Part of a small language model's weights.
Size: 15 layers, 2.72M parameters.
Training: 101M tokens, 3086 steps.
Each number is 128 + 24 x the weight over its row's rms, rounded and kept within 0 to 255. Layers, rows and columns count from 0. The size above them is the row's rms in percent of the matrix's.

# layer 5 MLP down (transposed), 320x128, rms 0.0958, rows 160-168, columns 0-127
size [ 98  97  91  95  94  98  90  94  92]
[[ 80 111 133 107 132 133 125 133 135 159 142  93 132 125 139 132 105  86 114 127 129 103 137 139 152 167 121 130 115 187 143 123 110 180 107 125 152 117 134 159 158 124 161 101 125 154 129 113  85 109 100 101 153 163 112 146 146 148  87 146 150 102 132 149 102 157 137 135  82 108 152  99 149 120 172 123 150 121 139 146 126 120 135 144 118 120  77 107 166 160  76 154 136  98 121 145  91 133 151 141  94 138 119 120  86 123 130 133 134 147 149 136 103 138 137 128  99  94 144 106 137 163 107 117 183 130 181 176]
 [131 136 127  95 148 125 122  97 145 160  72 144 135 123 163 141 125 134 137 151 102 145 114  90 119  87 105 118 108 122 142 136 139 113  85 111 167 134 126 112  85 108 120 154 166 121 156  90 114 140 158 125  67 141 142 138 110 125  98 144 142  99 172 118 175 127 101 139 103 107 117 114 137 114 125 123 116 129 113  64 102 138 110 165 118 129 163 133  80  88 118 120 143 127 113 146 133 168 116 155 129 121 114 121 105 124 100 159 123 154 143 154  90 119 128 130 113 186  86 112 126 162 144 171 101 118 159 159]
 [126 126  74  84 148 134 125 105 119 132 106 149 165 119  95 161 141 101 178 167 113 151 115 127 152 144 120 112  85  86 136 147 132  96  66 142 164 118 150 111 126 114 144 120 143 123 124 157 149 110  85 137 141 149  89  86 156 126  76 147 157 129 149 113 122 150  86 140 119  97 122 135 156 128 118 148 133 105 102  85 118 122  96 136 122 114 137 126  77 111 116 181 126 115 121 131 150 137 113 152  79  93 156 156 128 157 115 142 125 136 123 147 114 141 170 128 136 102 126 111  97 141 115 140 135 152 177 135]
 [107 138 124 130 178 131 173 138 105 120 135 121 142 127 124 154 143 114  64 154 100 183  95 112 161  93 147  98 122 139 139 132 179 131  98 113 136 136 116 106  95 115 150  90 164 120  90  97 132 190 129 146 125 168 132 109 137 109 125  99 116 109 156 124 167 116 109 102 172  99 134  91 135 151 118 154 132 136 145 121 122 112 154 122 136 120 138 108 140 166 153 130 101  61 133 147 115 122 129 131 138 150 129 153 165 116  98 107 172 129  95 134 102 113 110 126 102  91 111 117 139 141 146 100 103 153 154 128]
 [ 95 115 132 130 131 189 102 151 127 103 146 141 158 107 151 173 163 113 162 116 157 146 130 130 153 145 124  98 119 156 137 117  80  84 159 122 105 119 132 126 113 112 109 108 132 161 114  85 100 126 118 155 114 116 138  95 111 106 105 125  78 169 118 103 121 153 119 136 134 131 163 132 109 119 157 161 144  92  75 113 127 122 105 148 115 110 111  95 122 135 119 111 123 108 122 124 144  81 105  82 113 118 118 113  74 138 110 100 120 123 177 102 127 101  78 132 105 152 123 157 107 146 101 175 128  98 137 115]
 [161 127 124 100  94 144  94 138 127 111 139 122 152 142  90 128 147 139  65 149 140 130 127 115 128 132 133 104 124 121 108 142 106 166 102 177 165 123 117 144 142 125 121 112 116 116 108 167 142 112 140 113 169 129 117 126 116 149 124 151 135 150 110  84  86 116 138 123 149  56 130 119 141 102 116 121 115 106 124 192 133  83 124  76 105 121 108 114 126 129  99 105 125 142 112 129 126 162 147 127 111 166 177 119 120 109 116 126  92 177  84 117 142 109  89  73 110 142 118 136 122 134 175 165 118 146 127 156]
 [148  74 136 123 132 176  97 194 174 139 130 137 114 156 162 157 129 134 118 106 134 117 136 147 118 126 123 123 148 156 127 139 133 116 110 105 154 150 114 143 120 163 148 144 183 127 134  93 112 172 147 116  90 133 133 121 106 125 115  83 110 141 154 112 172 109 148 126 132 171 134  99 141  95  96 148 137 144 156 128 100 117 107  95 145  90 116 126 144 118 134  95 138 141 110 123 114 137 132  98 126 106 141 115 138  97  95 110 114 188  76 102 109 113 127  95 158 136 127 139  90  72 159 114 122 164 141 135]
 [152 137 133 120 113 129 152 141 126 137 141 142 148 113 125 156 129 124 140 108 106  97 142 161 137 147 101 180 105 111 117 141  89 176 159 123 126 100 139  78  86 134 156 119 129 109 150 121 123 106 211 124 120 128 113 110 162 140 137 148 132 153 114 155 145  99  66  82 130  99 128 128 102 171 103  91 155 166 103 129 130 124 143 135  90 149 111 112 120 112 124 128 133 153 142 104  88 161 121 114 132 175 110  95 134 131  91 130 134 161 116 129 152 122 154 109 123 149 191 120 122 139 165  97 116 123 103 150]
 [129 146 138 116 120 130 124 157 112 135  64 140 134 108 162 135 154 111 134 173 110  87 135 172 111 131 103 127 105 106  94 129 106 117 152  99 124 119 120 135 107 126 116 125 142 162 143 117 132 138 118 119 105  95 147 118 145 161 117  78 148 133  99 167 109 122 102 129 103 126 105  94 123 108 116 111 101 115 157 133 138 132 109  86  99 147 131 107  63 138 116 113  88  95 162 119 117 136 123 123 134 151 119 126 162 190 136 106 102  59 125 178 123 147 130 205 111 115 157  96 125 137 136 126 136 106 140 126]]
# layer 5 MLP gate, 320x128, rms 0.0757, rows 161-168, columns 0-127
size [ 98  98 100 100  96  85 103 102]
[[112 108 110 118 105 147 135 138 153 175 145 115 116 138 146 133 111 131 119 143  98 130 113 156 190 144 122 111 144 130 174 161  94 138 113 139 150 152 104 138 123 178 149 158 140 117 102 153  96 162  97 104 114 132  82 120 106 123 123 136 108 121 162 124 128 100 135  99 146 130 146 104 152 144 147 124 130 119 113 128 131 143 152 135 123 125 145 110 123  85 156 158  89  84 139  97 150 157 122 121 148 162  77 129 103 106 152 159  92 137 153 158  98 165 115 120 163 121 118 154 152  97 141 149 192 133 111 192]
 [144 146  94 163  77 121 132  95  94 106 114 164  95  87  75 113 104 110 200 118 121  80 139 103 137 120 141 129 128 127 118 127 134 165 150 103 108 107 143  63 174 105 110 132 128 148 145 113 131 116 122 150 123 117 153 114 147 120 118 135 127  98 137 163 126 117  91 158  96 133 114 101 124 107 128 122 127 164 179 149 148 122 101 118 145 134 112 153  98 131  85 140 148 112 139 100 115 108 111  90 134 110 145 154 138 135 112 131 170 104 131 160 110 135 120 107 144 152 127  58 142 157 127 138 114 132 143 111]
 [123 159 151 134 141 141 100 143 124 117 168 155 116 154 128 165  97 126  77 125 130  94 152 159 134  97 136 140 111  99 170 129 160 121 122  90 100 145 176  85 148 131 127 122 136 116 148 127 124 148 118 112 126  86 158 148  76 142 156 122  75  77 128 122 164 141 127 142 101  86 145 117 100 175  70 133 105 112 119 129 129 139 105 130 138 177 126 140 126 159 137 132 122 137 122 138 139 117  68 150 116  96 129 135 159 131  96 122 115 124 115 102 112  91 126 128 166 133 112 147  97 149 162 106 114 150 124  90]
 [142 104 129  98 122 184 115  99 137 112 148 117 134 147 167 144 117 119 118  67 155 130 143 142 141 114 147 142 152 119  96 133 128 129 115 107 140 156 104 128 156 130 102 124 172  78 163 125 149 143 140 150 129 108 161  99 119 132 131 140 153 122  85 126 110 111 110 144 141 165 147 128 122 167 112 138 105 159  85 144  91 154 104 152 100  97  94 149 123 106 127 134 102 160 187 134 142 154 102 127  84 137 135 113 147 130 144 130 164 139 130 146  71 128  94 144 133 155  92  82 177 131 114 134  95 113 164 135]
 [135 133 113 125 132 156 105 135  89  98 150 151 133 163 146 142 119 140 150 140 147  99 128 110 120 105 124 122 131 128 135 103 119 140 125 154 149 110 128 147 173  78 101 133 141 107 132 141 172 132 151 114 144 170 124 109 124 137 116 164  92 104 123 124 106 145 104 149 151 134 107 107 172 199 146 124 109 143 107 114 100 110 140  89 120 123 100  96 171 128 104  98 137 140  96 112  86  61  88 140 107 176  99 133 127  96 146 120 167 126 102 149 133 114 150  98 157 166 116  85  95 143  85 140 114 117 111 123]
 [155 117 145 155 134 122 136 128 143 137 114 149 158 105 107  73 113 116 157  95 159 152 102 125 139 133 136 105 120 117 102 123 149 129 139 150  96 173 155  79 171 153 166 112 171 108 139 139  65  69 109 108 129 113 157 161 156  98 109 122 169 118 141 134 130 108 112 134 145 119 126 130 131 127 106 145 118 196 117 102 143 125 138 132 147 112 160 165 119 118 166 123 101 163 104 168  88 164 134 139 115 152  93 153  90 145 112  90 116 115 140 108 121 105 155 151 148 129 148 143 134 131 147 128 101 148 117 152]
 [116 134 131 124 107 104 102 131  99 137 165 145  92 100 105 107 140 105 125 147  82  85 138 148 112 121 167  86 131 153 100 110 109 113 130 144 117 126  94  97  80 136 127 116 139 135 141 146 140 122 129 149 102 121 142 103 157 123 138 155 114 175 127 147 124  76  97 133 134 123  99 135 115 191 127 149 176 150 131 163 169 143 128 109 148 119 100 151 115 167 141 134 163 130 137 159 159 153  98 117 109 177 113 112 160 138 126 117 112 160 154 102 172 139 134 171  81 112 148 151  84 125 136 125  89 126 143 127]
 [118 125 124 123 173 133 110  95 117  80  82 108 123  98  98 117 144 105 147 146 118  94 119 105 134 129 108 177 137 105 117 114 115 130 177 109  99 136 167 158 118 152 129 110  99 147 130 158 106 115  71  99 109 127 172 122 134 151 124 119 135 138 144 117 102 121 120 154 120 136 148 123 129 124 109 137 143 177 116 166 130 115  93 131 149 113 133 133 129 112 140  95 131  93  91 186 125 169 141 140 136 161 144 123 129 100 105 164  90 113 124 122  88 151 137  77 153  77 108 122 119 142 153  68 100 148 141 114]]
# layer 5 MLP up, 320x128, rms 0.0737, rows 161-168, columns 0-127
size [104  94  94 103  94  85  97  96]
[[148 145 136 136  88 115  95 149 125 117 132 145 149 160  75 143 139 103 112 131 132 149 103 110 138 132 120  85 130 131  74 139  59 138 161 154 127 105 125 113  78 129 159 156  90 130 165 136 155  93 137 144 140 139 103 135 141  86 106 144 129  93 101  75 105 120  99 114 149 147  94 138 155 140 109 152 114  78 144 115 121  92  95 136 139  86 107 122 147  89 168 105 120  92 111 105 146 128 138 124 147 123 135 123 119 121  73 152 137 148 128 116 146 124 111 149 109 110 127 135 132 162 102 106 113 109  90 103]
 [147 155 111 157 146  85 134  79  93  82 131 169 109 106 127 115 119 136 139  98 126 100  97 134  96 117 136 131 125 138 142 115 145 129 159 128 113 163  92  92 143 145 116 139 213 112 120 120 112 129 111 126 126  98 109 165 110 120 145 128 125 127 148 148 122 100 125 131  98 121 104 118 103  96 165 119 131 156 131 144 138  83 102 101 134 163 164 142 126 175 132 111 213 119 131 120 112  86 119 143 153 136 116 102 154 132 138 142 127 113 137 143 142 119 149 106 162 155 122 128 141 122  88 104 130 150  89  79]
 [110 154  84 176 113 129 148 160  93 121 166 132 144 143 134 147 111 111 148 127 167 110 144 120  80 119  98 136 153 126 122  93 127 114 106 138 134 124 180 178  96 114 102 144 118 156 173 144 158 150 108 111 116 121 134 138  99 108 110 132  87  95 136 110  91 119 128 139 114 162  88 117 148 155  88 142 116  75 105  78 149 163 130 122 146 146 103 143 124 141 110 121 111 138 140 151 165 138 116 148 136 119 117 114 128 115 130 160 162 130  86  89 138  62 147 154 137 117 134 147 133 156 137 118 102 135 151  90]
 [104 101 146 118 148 115  74  95 111 102 129 133 134 177 148 184  99 152 128 104  90  71 119 130 117 134 126 117 123 146 151 123 125 115 158 127 166 119  74 147 144 118 110 138 107  98 113 104 152 126 118 134 123 118 106 110 117 120 115 133 121 164 117  89 117 145  76  67 135 134 150  98 115 145 145 123  88 159 134 156 131 110 160 149 154  87 107 129 144 124 105 141 132 139 149 115 112 117 139 130 158  68 155  89  96 126 101 148 120 128 130 153  93 124 149 180 137 112 127  93 141 155 153 122 150 143 164 112]
 [140 114 118  98 169  89 165  80 145 140 122 138 116  80 133 130 147 107 108  97 119 104 104 157 133 153 132 124 164  80  81 155 125 110 104 134 162 116 127 164 111 151 116  83 123 107 157  90  91 111 149 112 130  89 134 107 145 137 108 112  90 120  97 170 122 166 157 174 110 125 162 106 153 120 117 170 141 116 141 147 127 110 127 152 136  91 134 132 130 155 137 117 139 115 141 165  92 130 111 127 107 129 145 127 133 119 135 149 104 107 111 120 113 142 119  80 150 140 122 157 130 172 130  60 149 133  95 151]
 [140 114 144  92 130 161  99 156 139 149 141 123 152 133 141 143 127 133 110 105 160 163 134  89 143 162 115 168 113 120 142 109 153 113  98 144 158 139 149 125 182 127 159 134 177 119 110 133 144 166 155 138 121 123 124 124 154 106 124 114 144  94  87 105 152 161 151 120  97 124  69 115 145 123 157 148 121 113 103 124  74 135 158 113 156 110 128 153 177  99 127  87 101 166 145 143 109 128 125 103 118 122 142 150  89 143 132 142 103 149 103  97 177 149 110 159  82 137 120 128 113 130  86 126 160  95 153 149]
 [ 94 177  97 148 124 103 158 123 117 137 134 131 176 117 149 136 154 120 126 117 154 162  87 122 165 106 176 154 146 146 158 149 161 117 136 136 118 167  81 153 111 121 118  68 122  83 149 151 132 135 148 129 137 172 118 140 110  92 106 161 150 150 125  84 157 143 177 149 165 147 165 104 153  95 167 130  98 147 155 133 100 156 153 102 142  84 151 131 108 119 134 121 107 144 135 143 159 151 122 145 115  99 148 173 130 117 156 112 103 106 127 165 126 136 122 126 131 143 107 113 131 127 121 129 123 125  91 130]
 [149 119 155 105 177 127 156 136 138 105 153 122 126  88 111 115 129  99 172 146 138 115 110 159 145 134  89 169  94 111 113 126 132 128 136 123  95 134 119 162  85 176 132  87 103 118 117 150 123  95 142  83 115  79 195 157 103 139 113 105 124  84 117 105  70 134 131 136  99 126 137  96 133 121 140 168 113 166 115 125 140 119 113 148 113 135 168 109 138 128 133 134 140 121 148 168 144 173 169 165 146 151 117 108 114 123 122 152 133 127  95 113 138 132 164  77 121  98 112 165 139 141 120 133 136 149 120 128]]